python train.py --n_layer=9 --d_model=96 --n_head=2 --n_kv_head=2 --head_dim=32 --d_mlp=384 --vocab_size=3996 --activation="geglu" --norm="layernorm" --norm_place="peri" --norm_eps=1e-05 --positions="rope" --rope_base=100000.0 --rope_fraction=1.0 --qk_norm=false --attn_scale=0.177 --bias="all" --tie_embeddings=false --parallel_block=false --extras=["capped logits"] --init="uniform" --init_std_qkv=0.0534 --init_std_o=0.0663 --init_std_up=0.0764 --init_std_down=0.0764 --optimizer="adam_hyperball" --lr=0.00401 --beta1=0.9 --weight_decay=0.0 --lr_head=0.00881 --grad_clip=1.0 --warmup_steps=200 --schedule="wsd" --decay_fraction=1.0 --decay_shape="linear" --final_lr_fraction=0.05 --batch_tokens=16384 --seq_len=1024 --doc_mask=true --train_tokens=93250000 --steps=5692 --dataset="wikipedia_en"
Each number is 500 + 25 x the weight over its row's rms, rounded and kept within 0 to 999. Layers, rows and columns count from 0. Numbers have three digits each. The size before them is the row's rms in percent of the matrix's.

# layer 4 MLP gate, 384x96, rms 0.0766, rows 132-383, columns 0-47
100:498473504542530523488500510495523513473495528475541457514524509449511493504496466542529491496543511479503492491537497453522471471525499517470498
107:468492534497460488511503477461467545539507489498535524519499540457505540489511517513466468491471525534490454542476500487499507504510514491557457
093:505497500533466510511492535493495517501543440524492518473496504530524475536547521505512536518475496499485531544522473479486496524465503497471472
087:527505502508485498518478538532518490511525501523500496456493533491472490468498535457533526476484473505508446498463480492490466448507532498486520
093:494487486474484477492494512535490469538539535492491529479469489520467490528466487526500519510497471503526486527434501475512469521493504496533477
087:499485530530509496483535478458502483459504525511484468515500514538463531468542539484465521429503516491557502491543516487510518546523540499526522
092:506488543510466469468499519512517497514463470479471493522519500530461519523541484466500518484462499543494461484492516517481490520475492480512491
108:484490533492554525461509519509474502571460468494515489508506522481531529512491474495520478452502511515561497514512506466509474539514479523506511
095:511470514555508502513508525477498522529507486486481491461480513485477491486480518485525493453495515516507503479482532518533488503542479499547467
095:443490529510475509512489520465512526460481489517507501506497487462505481476498500528505498548487437508539527524488527534484473524499491459510500
103:477498465510525498493499532493525539467463533540485466485481507518527455516516500493505542511537540537501521463537536500505492500535495482472495
095:559503459524535488520492462482496507447517509516520468499545514505485501465481503481508522512519497520525525475486510476456484556554534463471525
096:559479530496518512513498507490486479473489494525500454481479486540545499499502534513518479513506512505519499512507490494506505503504486502486440
108:485510524514468547476489488483485517464511491525493484508550456488429494471515475471522485510518514472562517503493503455514501501531508514526488
094:502510483444511508468505497529508497493516488515478508452488541468538519486497512480478536523507531530478474508526514499511497497486546492458535
098:494516533446484510476494521511506524478530483500477544509477531511504471531524496488558495520507484493461497530532500502508510502541472503500460
093:491481501544479466450515535511484484541533520474489519486457512470490471455488502482516521508463471481473481506465509526511504498496493469500521
086:487513533507503528516476501465538496487538507499499526481516515509468517520519449530467478516480489515470527516511512482490510493493502522502502
095:505498462489532475539485497487484491435471504501544515475504510475488534519497484466502517526457523490526549474511504486493513531486521466457532
095:524500449517542532494517531516509495520483502463491469479517529527493486465491506509487513482485536471500555458506516447503479489498515482499491
104:483477496511515464471487508528453545471549520473528499494538507516517545478522504537519503490520514462476482511475554496472525550500487483465472
107:479511512507483482494553485527496543500514513504477484458543518484538498546468443529481510510468465521528439507500488535498481488459486476511505
104:544439493513546566459496458508536506475499501486501516465496497530515451550515521499532502550533508580506492504456515505504516507490468525488464
102:495508497525524505518539499492519519477551527506506465546501453439534514472521520501488547477517500530537494476505502464473489492556508471454460
105:498486514481537522467535497491529529525469476524502540487523509467490559505493493473499533538490531518520489494483505493479527465470529464478497
093:503515515547507494499485470532517495532516459469501471511505508528515478493497508534456470533525447492488472491491465495504484518463463469497492
101:485514469476458490439513540455471490474476515516484496525489474462508536508535496491485502476489493451532519508519520526521529524469527486525507
104:469482511509476534505510521495477520450511494522504464558478513522484479507485503523492478488496490504510508491483475509463470547481553514524478
098:491518489511477531489545529466470462516521531478544499475500523470474516515499499541449488504515508475499565498517491489465512478499496471518465
090:547501520474506529479494524523482443453457511506528500518470488496502514498467500528464481519526468494505479531532525499550491501503505465532495
096:531463508520472524472457548498492473548461476470507465530501471514442448540504494514469512500507518526510503504500491531517540497485465534517488
111:505467505475480526478553485479502531485508547490511478453535521503517490505479476500445476507503530528473470476519500495477536492532542506473471
089:496536500526474522523515472457509511508447472515465538496477539450558481483515508476513521461480482508491486494505465477487507513462474480536500
110:534473505462481498457534549495513499505549517489502479507486491492536506491493509458557538486550493527520475520511489525520488507483496469513498
094:514500485482517478495510478469482528488487542515528520485484505527488480469539525483544496515516521512518510435511527506469502567505512487486501
100:479472491522528476498530482463499497516474479534447504505516475524481515514529437537486503466491498513524514454445512445498511488495484493471560
098:498486522458481514506459475507465501509497503497498505509550508486462489496516471524496480509478459567531460491504503507472512491480547490497514
101:520461481519527494483507467520509525509555487506471445465547486497500547512511526490468505477525509499540462526501514471497507498545499482544464
090:540509498515531452507523498526481482511547520498516474473523495485542533528494515481487493504501483469498518528531520522521511500515450471514460
088:487528489449537477467523516467516501498497507501505525462515545532468541471507468487540479489488450530496475468503528477452516519481524503485494
101:535499466510484463489510476443508489512529478479460495483524494532464513469508466463533500517559542497523517506519516484475448524482512513510491
108:503486523501476493474477528487501497491467542499480454540495496437467507525510475520474546517486466518513551505492541523487457457507471520506476
098:565466491496495472444540516463497491507481518462508510458504500512529490491499492487512490536470531525505540485485455523496459502499495511495479
094:489511513484461483520480499531510532452514499470513518558500500504486468499545534511480489545521555514507527454485513482458493474533487483461459
108:470485523477480524494553540491491515514489515497517498537450542479500473508535469478515486526508489481517483482453525513470535548494487512510499
105:536477478465476519526486489511480501477524540454499504522511479498511512493534488518468550561569538526510527493511523474522498498514536488482509
096:520464502534511493499514499503489457522466530523512486462501501480501478546479510528486497521535468529481524480528522504493475512461553497534544
094:506510509501536545486465467474511473538503474544542511496549505473508480519493495467460491556573515526485495475479516532477492504520538465494496
101:504488525516503513493511478505489484505479514470492487505538515522528527460524519467523520465551475505523497461525509517516461537492477438466482
090:475478512469468506537498484465475506452496508524519461522509526468521519488552487538494501516564504495490518485496530477463466515500510494481470
096:502480519482488546495494467541512491559502458518487507494526538477573484492479498553452549501546487517506498482494507499488452516486495479503534
098:533499517474534514526491511528449527488483449511506449537485525524527546547525491465524501487525474525468503488520513505462466464535535487502513
103:520493548527496498496514516501472510494519515520512463533513477488502494490492546496510531541468543464533497517492534481456482477507495531441470
109:558481478508511521475508516511519528515495505504532471466527514503522493568499450532516498480530521539534515503489477540507500456443475484543477
097:498472471482548511493554551499479501453513464487466484518496520476528511494536528494517529521527505480499474558535480450517466515485486464457550
102:529500475482532544489503460530541508487516494452492492512539476531481486511508519494506516480558519482495488494480542485501479523469493505490552
100:519502466469486485490505516527494446485495509519529495484522534490488528456528488431509498546491459527514469505521525521533500504536510510484495
103:508465531496475483452528516477486497521518529514515500487550482484466491504487532554474478504495472513535476521507493522513492471511495500532529
099:509473528491545530511554501528495504476490553484464513463482505525528498526509503499513464517527498517489499530525538462453484526510459451499462
093:495525516520478485541538513508491537500495513488509499491515505477485539521514465482472467515456464528455463510503509514483499517528472529536504
093:492489545513532502532546494532497453514535517461534469471492489529492487549478522531512543449524475489497510538464458509495459487523485489533467
100:545458500534478501486500474514520558439493492474513525527482516475502495463520482499501544537517540508489517485475529481460448517507509461539498
107:522496525486581482498527517484491552489480483515460473459509488509479533486500524480462473488497477532503474503507535465496494506477515459478523
105:483483535528544506466492565440520513515539452460488506485524536488485518498530486509511487520484494543508499510501475483516536515508481465495474
110:516493480487519502495487532487507507491469528484459529533505474443496517506490508497494518538489501481537451495469537437510460526512477536451473
109:536531478476525506506508519481464478500529505498511463536565510475487476508525518509505510526523466517542482493522492490489502514499517485487444
092:449496479534462490503501532500478492519463512550505483501465498512551503504492481498484508562464462498522505502490499486483476558471485525509489
100:510478506484553529531500509486470524455513477477489487466529491527514510448545460476535470538557494535507500508519530455524502555547509514502488
100:517481505498480528479493483507448478492476469522553491528511465502473525534512478515545520543503498513473537478500493516503480555516512473503471
106:498486536499536499513482459511449478462510472511523510512536522513511530486500457506495472495490475492528513482495510491532529566526522472518481
091:530546452450537481497528483499517495520525512541504462531509473503480488526502473516493498471540560498527496535472519480511519517478491469504517
093:532485455471477512491493459523510507482505524525497518516544542510454507515506510509506504513513489514492512531456519481516537488484456459533499
084:516507525531494552497474466490465489526515483490500516521513494479451505483468547487454493511509457507463513460538473513499521525513521532495527
100:489540482480510493460516467502487537527527533530541461524483465469521532463512494516508501502485568517515525506497511501477495491514449520510475
100:486495456536518478495552470478476539514520505507519477493480506488553511517532506508525479453501523519528489533542530513460464502499497517456487
109:540446475500529543534493500489490499492512550466524519559511499510476497515495512521465511503499501497533458538519499550464479510506507509460488
111:527499488476530497484499479484442514526519461497489453458510494490511568526533511486517500459529548552510480503511473453494489490509463504523463
105:531517433458522529507529529495492495529482503509506517496528502448488470509525500500465442498468548474510505522530540514494515498458525509454525
106:519481483539494474545540495528477519525480518493480479495493476488468488512544509518524539534493468507499496522498487499457442521506521538481470
104:506511511508526529510500515463488477459488505488499448506499546488493511517517474527522465489537474506509510484529504474434485541484545482487547
083:515507490507488516515476463466506514489538546518470516525501503520453493537477504470472526493475501462478510473516493512501496521434456477521507
097:514450483488496526519484516487473456540504470516528527480567477441517522534465467466497505498520512500471494532484500472487486508515507470494479
108:512481503488515517521535549476506444468466521533501506479496475472478483540527503500484486514519484472467522511508509512494539485525478481534471
108:491464524499501470500498532502502503469497527510482511498509506425479503535480522510494510488535492517522494490475539455508496498499501514454535
089:525521477490529525534514545521462498467487531515495495506503499540523493521492532482469479508473503530528504483465461513469512520513480462453462
094:493496495546445528477490489473478458530465484489519503493540539484488516550503539541485527513532483506524556491521499557520493485486474509505475
114:514491479493545506502509497538489514495456491497499503523489497515500507494491509517434546501517469517482457488534503457464464540479530525493539
108:515494490525482510504473517475488533470519523453445442491530503475488510510517469525483488511491486477520521492532485501451507528537486487451508
112:540474442482550494488475501461459516490545534502509512523538474505487541493504504498494462507506490529464534511443544530472496521522493527494484
103:531455506497529497471511469465485519499464499471533531518517485528477536499488484489517538527546515489482450490513495511523460493470476452480520
091:526461517469506527537481520476490498525489510525472458505556515465516520469485461497552519524453477513497537493487482534458494505518482518509476
103:491456515494485533494498550481500527516476524461495514483521477535515487555540479531539541514503532516520505480514468465486541461429507497497488
100:505474509504562522479454505486482524456513509503490510511502435535456482503538483496487471485533509462556495474505509520493536530496550481462504
100:527501472534558505515502478509492487492525482513471458445534523497481509498501469488526495554474506499535522546511524522483488516511467492504495
098:539496479499555554455490479510452506487490485513494481524518534496499488526505518542531450430462522529482479534531495520496512468508499493503512
094:511484483532504548509504495492501462501513502457515494527542526501464523555491510503508526490490534526516536461474465462446508516493481487483496
096:504444498473457516467481486476487510512501524507540497516493481495487552500516501482519479523483512474447501479480472521535482504429489490510470
093:468473521508495484471485500485476501527450449531481514487487491532494509527485488508475496487528503500498501543504491489497559509491427492531475
099:468489504498476498508538530467468497495499515495541485499447493466496531507504500513478486474509483476481456499465557531485519505461487497484509
085:542488497444474537505480503515505473507489497533494483525453532490494520503484456464439491516491478488511455523476492475497500510524450510492474
098:504536505522499516498531543510493495485483508484489497542483445521515560471501521497526468497539529530502475493492491485525449488515522508494503
093:466502482471499524504528487446528517476494523486506520502503462479530498485471463492538527518538484532550503461499487526466481490465514499454525
098:509538502487516475523506536525529548531518517475449471477546491534509478498466552498497522497530508475533493501479450506490537497501494545507462
110:491505519464476453498490467481464525490527517510493527497506485471521565523464531510468534486541529497456509502511509479467512497502500492496488
103:497528490515497523476496498488455529552462541498473503482539504530519540555507460479518490458529532519503503512482510529541511524443508492536481
103:476494463501466527446527483485525523523540455484527449556474494495475483525541458515484497512525494480532476469455485547492515494460474516543482
096:508478475510495547479482453506506513466494462470448475502458502478514488516560505554501515471490491503552528500492474508512539497517513493518477
093:541508528534525504503471513498465489475496542480513455522534500481502510505534488491516532473528528509499504509518506491496477541556493498517495
102:539473514486549485486517499467496508478557523507477523502515547451546485482505514511555495538522449473491446522511528475514468479491522519463489
101:521485518520497561530528531498493470524483483516485498497541476470476500527516509512509486471487499474497482568484466522494513478497510528523518
092:502512476472509482512477543466492515487494499495497512479517522526542558531477534490493492453519506512491501510452537492487504429512541480505502
097:503467506527521503505472524467438496491527489540544498537476519555481492482500520520518515507499499552467512507515512533507533484471506513497511
096:505467493499464499511473462476478489488524512530528452512522494454490469528533477512532476540521492507497523491487512492511467538476518496481464
093:456516519507504519501500458501520530468479476467530506494499544506476505519473517507476519549461469506545472467469486523454458505459487507495529
103:550466477494527503511484546512458464503527505507513486517499530515487512494497515463495515511552504530479524513504520497525509507486507469464499
093:523508479569481544513479502505445538505524464508516503446508491505491490463490501529539520515545499481503467500472538501497485503539512514498509
104:476518502463478512455493482484486537499490496523507471530513521487469484558477490522501518487538517513500502516530505461540534495462466470519441
096:480476473452508493523535507451474488540530494498515486504538517560513505492514483515459471517524475478498497487480536540503508509474483513514498
098:502467517512475526513488559470503518495460512499494481473484501525531479518468554494514470510517456525511493498503516510462469503473538462533464
105:543511509503509535526518480503495520525497501465447476513547520502483476481480523523506476498527495542515483466498527501539507538482498540512481
091:510470494523530520522486506476448486459508560501494531509522552474526482516477535549509494514527479518478490511490492498487451537536486504480459
117:500513537466525524530529514511482553498465502494501464502464488507531489519543493510497489467516536549494484472479490494491495522487513529492514
094:503499553457474497488518471515550473463499514496541511528482472488460559546498459515513506504493489487516489528505511448497470521499512460533515
104:544503481465517509538533478479463486520486486541518502512485501483495460487507470476452538536511528468559491475509469512464517511508508489479490
102:482518511535518528486523476522485519455509469497477509525492486513480484544505505488457506478471501503535471511468518524508524547494466505468516
103:498462483498496504454521531490495532521509514497502460467524495517541499473458503508501559515512518544514513455504551463473488508522483482467493
088:516501482501524473483462467517511494530492495501506513497530539520482473537488473523484529492483525525515492549530525515435465530502513495458528
094:507518518478489479489505498520463502468433461449530485483496513495482471531510481487504532490521535526473502475486556469530436518495497506508462
102:511527467542480490524521493516508468465505533483507501525497497535450557497504469510479459493498459540490480543468509480441499472482459531481488
091:498517494484544487504531463495516487465522458526468472469507498523516479481515510485514511509490462528551522501445528475541516451471518446461480
100:484475494478539548525528534506460531495505459501526526518470476472547524531540483494483506477496530490526445546515495493478490505499487509497485
094:524512504500537482447534490463527487501484519498480489455506529521529518503515499510487510510468508541551478532503492481473511486502489506516461
108:524515504485498552489577502452492489486525517470459468481481524499542512535533458501468514466560481489524463496500507520518480501493479486504508
103:528450509519540490492488546494500474530494538442514507496472471469503539500536446490471495514538474518503526523522498508506495536484507513486531
102:490528517454528506448513526520510518511550506515457466506525492491506506488516507485495513536510493516501478533459481484514496512496492459457491
103:487477504529482494468544478508472503514527491476520466463518503533503531563493498479472469476510463514524456511481507478498516551476560499537482
102:512456541504468500493474492505541476493509476481511525528510521483479519528518475511526508504506479502489483513480515524522458537504512480531479
097:556451476472522482535510513531510532469496511490499505525484508486483479487547534473529521544525519546504497486479509494477470461534485511474496
100:520505537516456480509515484488478477502478532449556522540533486475517505529495534528496516485518481493480525462538503526499455494511489478455485
090:522530526487530467525491502518499503479509501464438474509532475460463459458497502508505490457512465515506465515494505506533488493460548527495533
099:566532474475507514523493487488510496493501475476485479492474467499523499507468449527499541491480503488537474481524509491477486493446547448514513
087:499515489510469532494536478486519497524490474500511464448482498493542472458473499503519498519515462515570469514488516495504503478487446456518494
101:529459521505529488479458495488482527543479444499472482502475524509496523458505485509477479462480494553485497502482516480441527518511494530484448
101:526470498492473549485514491450503525478547516519497523512549508514545517505451513516501484553524530444513471479484482517510529471447499509486521
104:516469470492511514509498490468531529503524541470512494500503457489520511550486506497452512530485534530481505518527493492494492471456524479463502
091:540512497513446519513478530503494498508497511466488469504499456504516524493539464554499501507535501507457529471478502518489496530526464497509479
093:485481494525508499499531479497540513556558522471523464504528517479532530546481489523493519512450477503461472487491448534521475480461489471508485
095:491487477476489455476501477497506498450493532492475463450484556512469452527519466469468547504479493537504489474486489505490503505462492443512485
088:497494505483470480504479508545463460480479462484534479520479517486550503498509460499465503502527498488511494467473498485502512456476531504493558
097:555498502516513473471504540514492470505530469508506494500522491453521528515484493459516539553506512543461478479448526470495468516464482490468472
099:521493496499520490518511513493517516519518489480485506459495532457509508522506520469534518532489519509509496510471505454495472523504529506514514
095:540487480545508506527567495488480507476492482474506513472452535453507522545534453461496470488496502488500496553517532475520543522483515464513487
102:538468467520506507500487521538523478497493476521511476510483571517482545495573440531495533479534482478462506498510507497468480540495492486485504
096:464491492487479506462492504479447532531493523480468452519476515508492493501522498530482533492528495540479478497483455538517463552514521520507477
101:475489471508528499500482501508489520507516479450473492455485532484493521503565493448462519496498489500471508500453495518491510506482550520468480
096:519503484515493460514521512540525443466524491505523471537485551444508468489510497484512533560538516513494518485480521484496476489498490473469479
094:488447531547461465461482521509526514505563518528506493515472538485521535515520473465505494521534488509503476505470486502510535529480474514512483
102:510502473519506515516526487486496487446544509491517486522509542461521564501533508495497472531529470480502470513496472500505456458503522497475491
094:508481531505468475504476543478494452445521509513519482554525504443471499494500495481483506528509471460448532519472510527475500476533511487514521
101:563536475491475510500529499493475512523479464533514501530510495478459477543520492513504441466484512491471461530506511514498488468483470497480445
094:511508529474501522526510480528519507464474501466491449520509477507478494520516520525456535520471462487463495453482539501510516516496477510534540
100:555531462531510505503523540504520463479480511517477465490505465465506523523528483484528525503526454487554484540513513502475526492510525476520503
096:501454491502498522518516479489505516500526481505554487478512520505503502567525498487551480543498479505517494518506472505482498515460502515528437
107:525484482481481520458493504505464507507524541539471519470476501494470512539499500508511497454472479493494550481506503536472483514520504488526509
096:562498500528539508490539487470547471467455511469505525486508492470514537495527493500510513528527499479488465506528536479479517512484509540491538
099:534496522500553501521526510489510543531538529500508494464517468514511485478496534472508490509517519542515500558496498437464494475501534512496531
094:494481504494494470462444493489486519506526503526508529500522506497481493508539500507519559544520448483534475496523518524481484523455522507468433
100:521484542473479507459520467493492544518489492492519495500459521483479564523508512532466509509485505519461514512531493438530521539515515520485493
090:491476523498455510522460475464458494512522474479513526495526488533500442512498502492515480469481520489525510508519512497470458505501503502547499
111:512500524531551518504503484476489494500486486482514472505529471531519509514483531488457529498498541512493459503476489491514506521528456458496538
098:523517501469506495474542512510519464519482528465485501526501505463516493458515513556539558522482505530491494483534482532467470470498497493472518
114:536474514527514548477490505441498475485461507481451538492506531463504524514504489509504485530510538500474488486509515462524507513472531464460506
094:501535461461484512518481534473496529518458481457480520520497521522479482468505522515503451503486525517494561497493516452478477512459534506505530
112:528475519532505501438504545525492472498489522486549483470486506527492554529545495490527472500489512520505492518485473526465479476512485507517503
101:514509510516534495488560545498467473514488477509539504530571464495542509521540502523478492486527497501452521521488530454511523500493478505479496
098:492513463516523513505462501512460507473486537516485481478488551440494507514507525476528544515522535520477503447487527515487513482482545531474449
093:515488495508510487514548440480528495530498498524515444471505490487540521532500520541523489457511514518485467509475500519497520463502474485495527
090:486471533485494511527495519532498454529470501469526513470491493459489532472478506507504540532495478534528488493483480496492537501480514467480511
100:516492501493465526497543506476494487529471451481471491506497512504473495526522519538467487479529511450499497532565477495497503503467501489492506
094:522535488499498506534495543514504502474546496497527477523497495508519503478475481528522523499531504531494470504522497535531520469462485493523498
104:507519482498530538509540492514500471454502476531487494496510501498514536488516519524542496497507496470494516475537533466550503532494483528529555
100:486496474515492510488542486472521547531451502486484500536510498537478473536521499524468450490509512506498496485525475452530511507470496517532538
116:537500517449513512470485480485474478525473477471507526520527513542466520515498487536494515483523520503503541515479481459470461504466522469503508
108:507466539467532519462477530497523466512518533467517499490496529520471522488526493535522487540517455524531499497463497527488503485460477453522484
103:477455504507529547509552484516455470500495477511513494466503506496526481459527498490514499512476526511513530512534497498498519515541547507484501
099:481492544497491479522462450519469479541492486505509488480499446514471540487508530509493455500506515556477506536508512482522498498486468475506517
090:480522472486528481524514526449492541478527565480549494527505527519516523509489542510501505541481470487530488527487495514470459513523549444476501
106:543451468528524482474498470520446487502482521507541512518459464532495505537544501524507509459510528501466492460495492479507465526509497498507525
115:524491505517486518498572503487475469530461513516517523471510535470509484498545450484487477526491520522519509540477458455481509514469502473487521
108:522467520505483506464482458503522521470522496503455495516552519510471492508498510465500507530496465512530461506472544461479503469523535484488504
101:516478509509467474504507528504507486508494508519515491478479524459459510567494457529516511478502514527464472498546491476479513452435521502503517
097:483529474509496492501496469476477521505482506518495460473507520493460516493517477432458511481546505578494475528508523511447497513491457500525484
096:482501493533481509483504489496527491480517488518498451446498469470518479499479519507493531550486535507475503547485513484459490499442452508565502
118:517503532481522521460522472529480524497492536512500495522511498499518571513515460511500477522488502506503485532533528538491440521519505441511510
095:512476474518483491476452530524466494539470512481492486476516508488494508483548502463514504506556504492509499492505509525512518455494528488472511
102:524495448502520485475497482480474511532533550501532483471523483541502551486498488498536499494503493517496515542543519502456507497475537511502482
096:515460465566493499512540513487481504547519513504481472482475475512477536524493505535457484519482489491537527503490527465487527504501490514526540
106:503502517476541496477571518495480531452493516462434498501474481485507489529514529522494486499548498504497530538510544469477498516503466506507485
104:511524488485524502472494465508474512501515516462494450462502493535458465541521502525517464498476521528504510505500481463529514516465531496532512
109:474475500523524548503517446533457501469489464487534508537461502501481537486501493505474528514471472525491488486550536482478496526484487444466512
108:508522513536534458482509483496487480531457454516482479455471508511507509525546516495478491474470538540524509527537486489436502495517552476509481
097:469482536526492517441509495518462470503509497483546509505520522494497511510511479469463460463472471496479507540489514515552455517501512539524475
104:521472523531517522482553488464526483478496458461525491477518504489498524511498468502475469491524513491500506488526492514489510503518491508536491
100:495497485525523489486490514491457527453476488478535529441512471495507519498483525475534525488518530544493487497458508489502538545508534491503535
103:489501531489537538512515453489504540522543519536517484488486542502516504494534478539478470470478507512519518499479554527483487482455482457471510
102:549484513485501533533516535512471505462466525512494482465532469533505474472474494533495525506532513538503517537506506470494494512522524475464497
104:541475494471513546472487512517503497485483485520471492528500521483522496472498517480513478523572500499521464500456505496510517484501507456440450
099:541495478517516493515474530498509495500484533479495470516479529503535523527469452520501494492487475491490501531484488476528446520502499502522480
096:454491491532483485500453549443447476487478521503538466525477491469486500474527467507478533488536458521494537492520519488502504503476473500492497
091:473485479528486535494496515485514493500497505519541542510516452501510453510535466469503538498490470535526477498500504475460471518528458512517536
095:517508469489494475482536497480487496478493531481490486462489481472521507530521504475482502492507515475534445570541490497538494500465507531520514
096:506521481535463520483513522493541505482471511470540479439507467501505482530486525493531491497529502496532480509496484477530522535473490472501469
097:510471480538495511485512520472513484474510507474536509497508551461480519521540509553500536488511492515476494464518447486505469528449519483502477
107:521482469493521481495492489458485464470466536555469492510484485512465498539525476502499502463500536522508510478484515464471501484531511499522532
094:534487485501467521526472494504509464522499517453499512510496522493515502501574520453498517542487504519468501512525470512522489475531524537522528
088:483504480485552490505469508501500519475531525502462503511488508479473546512512460536489493538516531566484483496480513450440524486548497479520513
099:507513493499532534509558512513504472477474468471483476475498530461493492498503517488514453534521518551508465508494505515504522487532497468480524
109:526508470475467508527488519512449506508491451530492521517516492504533543490499498483528510497548468483470533486494524494498506516484542465511510
099:486456515491480523529485499516495484446556493525476507517524484496503462470505488450510479564539482519539498478487516490472493503544515490500476
098:528508461510533470496494490501492531473501546487500514487525546522475516485469498482526455521497488511552457490508543500441503490513510477515512
102:516494523529515502495535485512502534533492495449474494469469541533522516537540476450507504462507489528520534549495531509513463486497495520488492
098:511508501523463499518498559505480493529490506521531485501524490497463479543511485515456503514530515511474521493483529497511461522517417502500471
084:519485453513497506484468476542498456479482521512475520492482517514470507497502487473472487486511515526503515515516526511511485467441517519481505
095:507467471524514534516474501510461505505539519546464469494493490502507520504537462507540493520535523479493468527510527505472530489514482503503513
093:485522510514495484516529542494513513515484519456526478489463472531482522490485456496538485507499511536570508456495511479469492486457539459495516
105:546454438479544503521476502476506497471479538444485485467519518463470509532513445501496480475486535504482516495507515534471497484481541486466508
099:540491530518485531535465510467521508473487497486520470524503543445495495512485500550534568520544516473480462469472509480473489489543543472478486
088:540505519481461484459510546474509471462510547513502519489467481444480496495492516415520486481468534495487459527501526525499517527532501510503511
093:479490500521549532501508555482515514524487513467502466460480525512484484485540482511492504498542463504490513521509529521486498544490537552523500
112:495519511515521513452517507488481518510517502506505485490511521519525531468540540527468469532546508490530459532488530500504479540534491513482489
110:486510463497490528440474509475473501526484470457535450510518500500483526529485479438498519514525491498490499528497507464533511518509498505549513
086:536481534504475469509461513470488485482449465456483467507526566513524487496517476528512493556495500470482488502465492476508544473490534494459500
105:529484506441469511479519499504495504534482478509462493495471513489507531464491475511504500576499489529501489502517472510522520556513528470530511
094:545496474524533491482529514512487512532475461478546506468530496529474547537482544494537454481528506507518462462526492482500522490489550500538519
102:499512474517500505512523519475470489526513494506482479538547476500476509560557439490498504452472506523485512506489508525520505507504543498503510
112:500527494502522510478496482499466510480482475525509483539510473480471517516555506524482499498496498476524499514502535459486448532483498504495468
096:501495511472521494498520462502445522469483533510464476539516499552501471473477486489512550531553516494507545487477487473500509490534480495498497
112:506519484534540533520502466480470487506500482480474478505503521507495535517560493427459510498499500553543516529507494521498525514502526516488455
110:484495477500513511464527463503493528488467515546481476492522506507480518523508476442520527476522533496485475539487509488481466518468499456497512
108:500518515506518522457485505491525484520476496540486493518532501491534495514526496499514541467494492503551532537497505541479485515442509511481505
097:499444491482513518463501526474486508518519480518496559508518505492523512534497520525478497513508507479497492532474470522541460537489489528484443
102:496470469536484483503484546468469500478491480496474498529505472528539500476493506513474484542550499483532481498499535510501495498513510464469524
105:488462486455491487495535537471537496493535547508510462492500538512515534476516521501493505469489498502576469526521515482477499517514504528480464
098:487512535492501541520492486471497478500474495555461516485512498502529518504531456475473520463543521546498438475531521460479494564547482509478526
103:506493473496514502493523482518483466523481523509527453510543487517484540456508465533479463520463512500514494534496535547472521495488549467485504
095:504483476481558468502532518478475534542503501528441480465517553479555487520516509486490479500506544481540500478481520495524509524511472507468523
104:495484518521531501514508466495446517538544479486456474508484510480513461518523471514507448539478506523517474465508506513461526518529502526492525
113:535484472478547483488548498481506486524501537453505474482496490511504500506528494472481530522508474564537500508539542505480555527491482506505476
097:471496497568512486467561497477515493537505467523485522510533508471525484487528501534523487512484446511540476533491526555528450492500500528498483
092:490456512500454471440510481488496528525486488523531519536523529479512524499462505520495500457474495522477502495525493509472527521464452486512470
094:517493476472519470492457512460455522440520510513474485505517463472481507552480522532488519534478506495476500533512509499473526539505500487494498
100:534506483510552521473552517505503472514502484524496484480529515471543502502485489496531524483504467521542519511514520487548521535487524537521488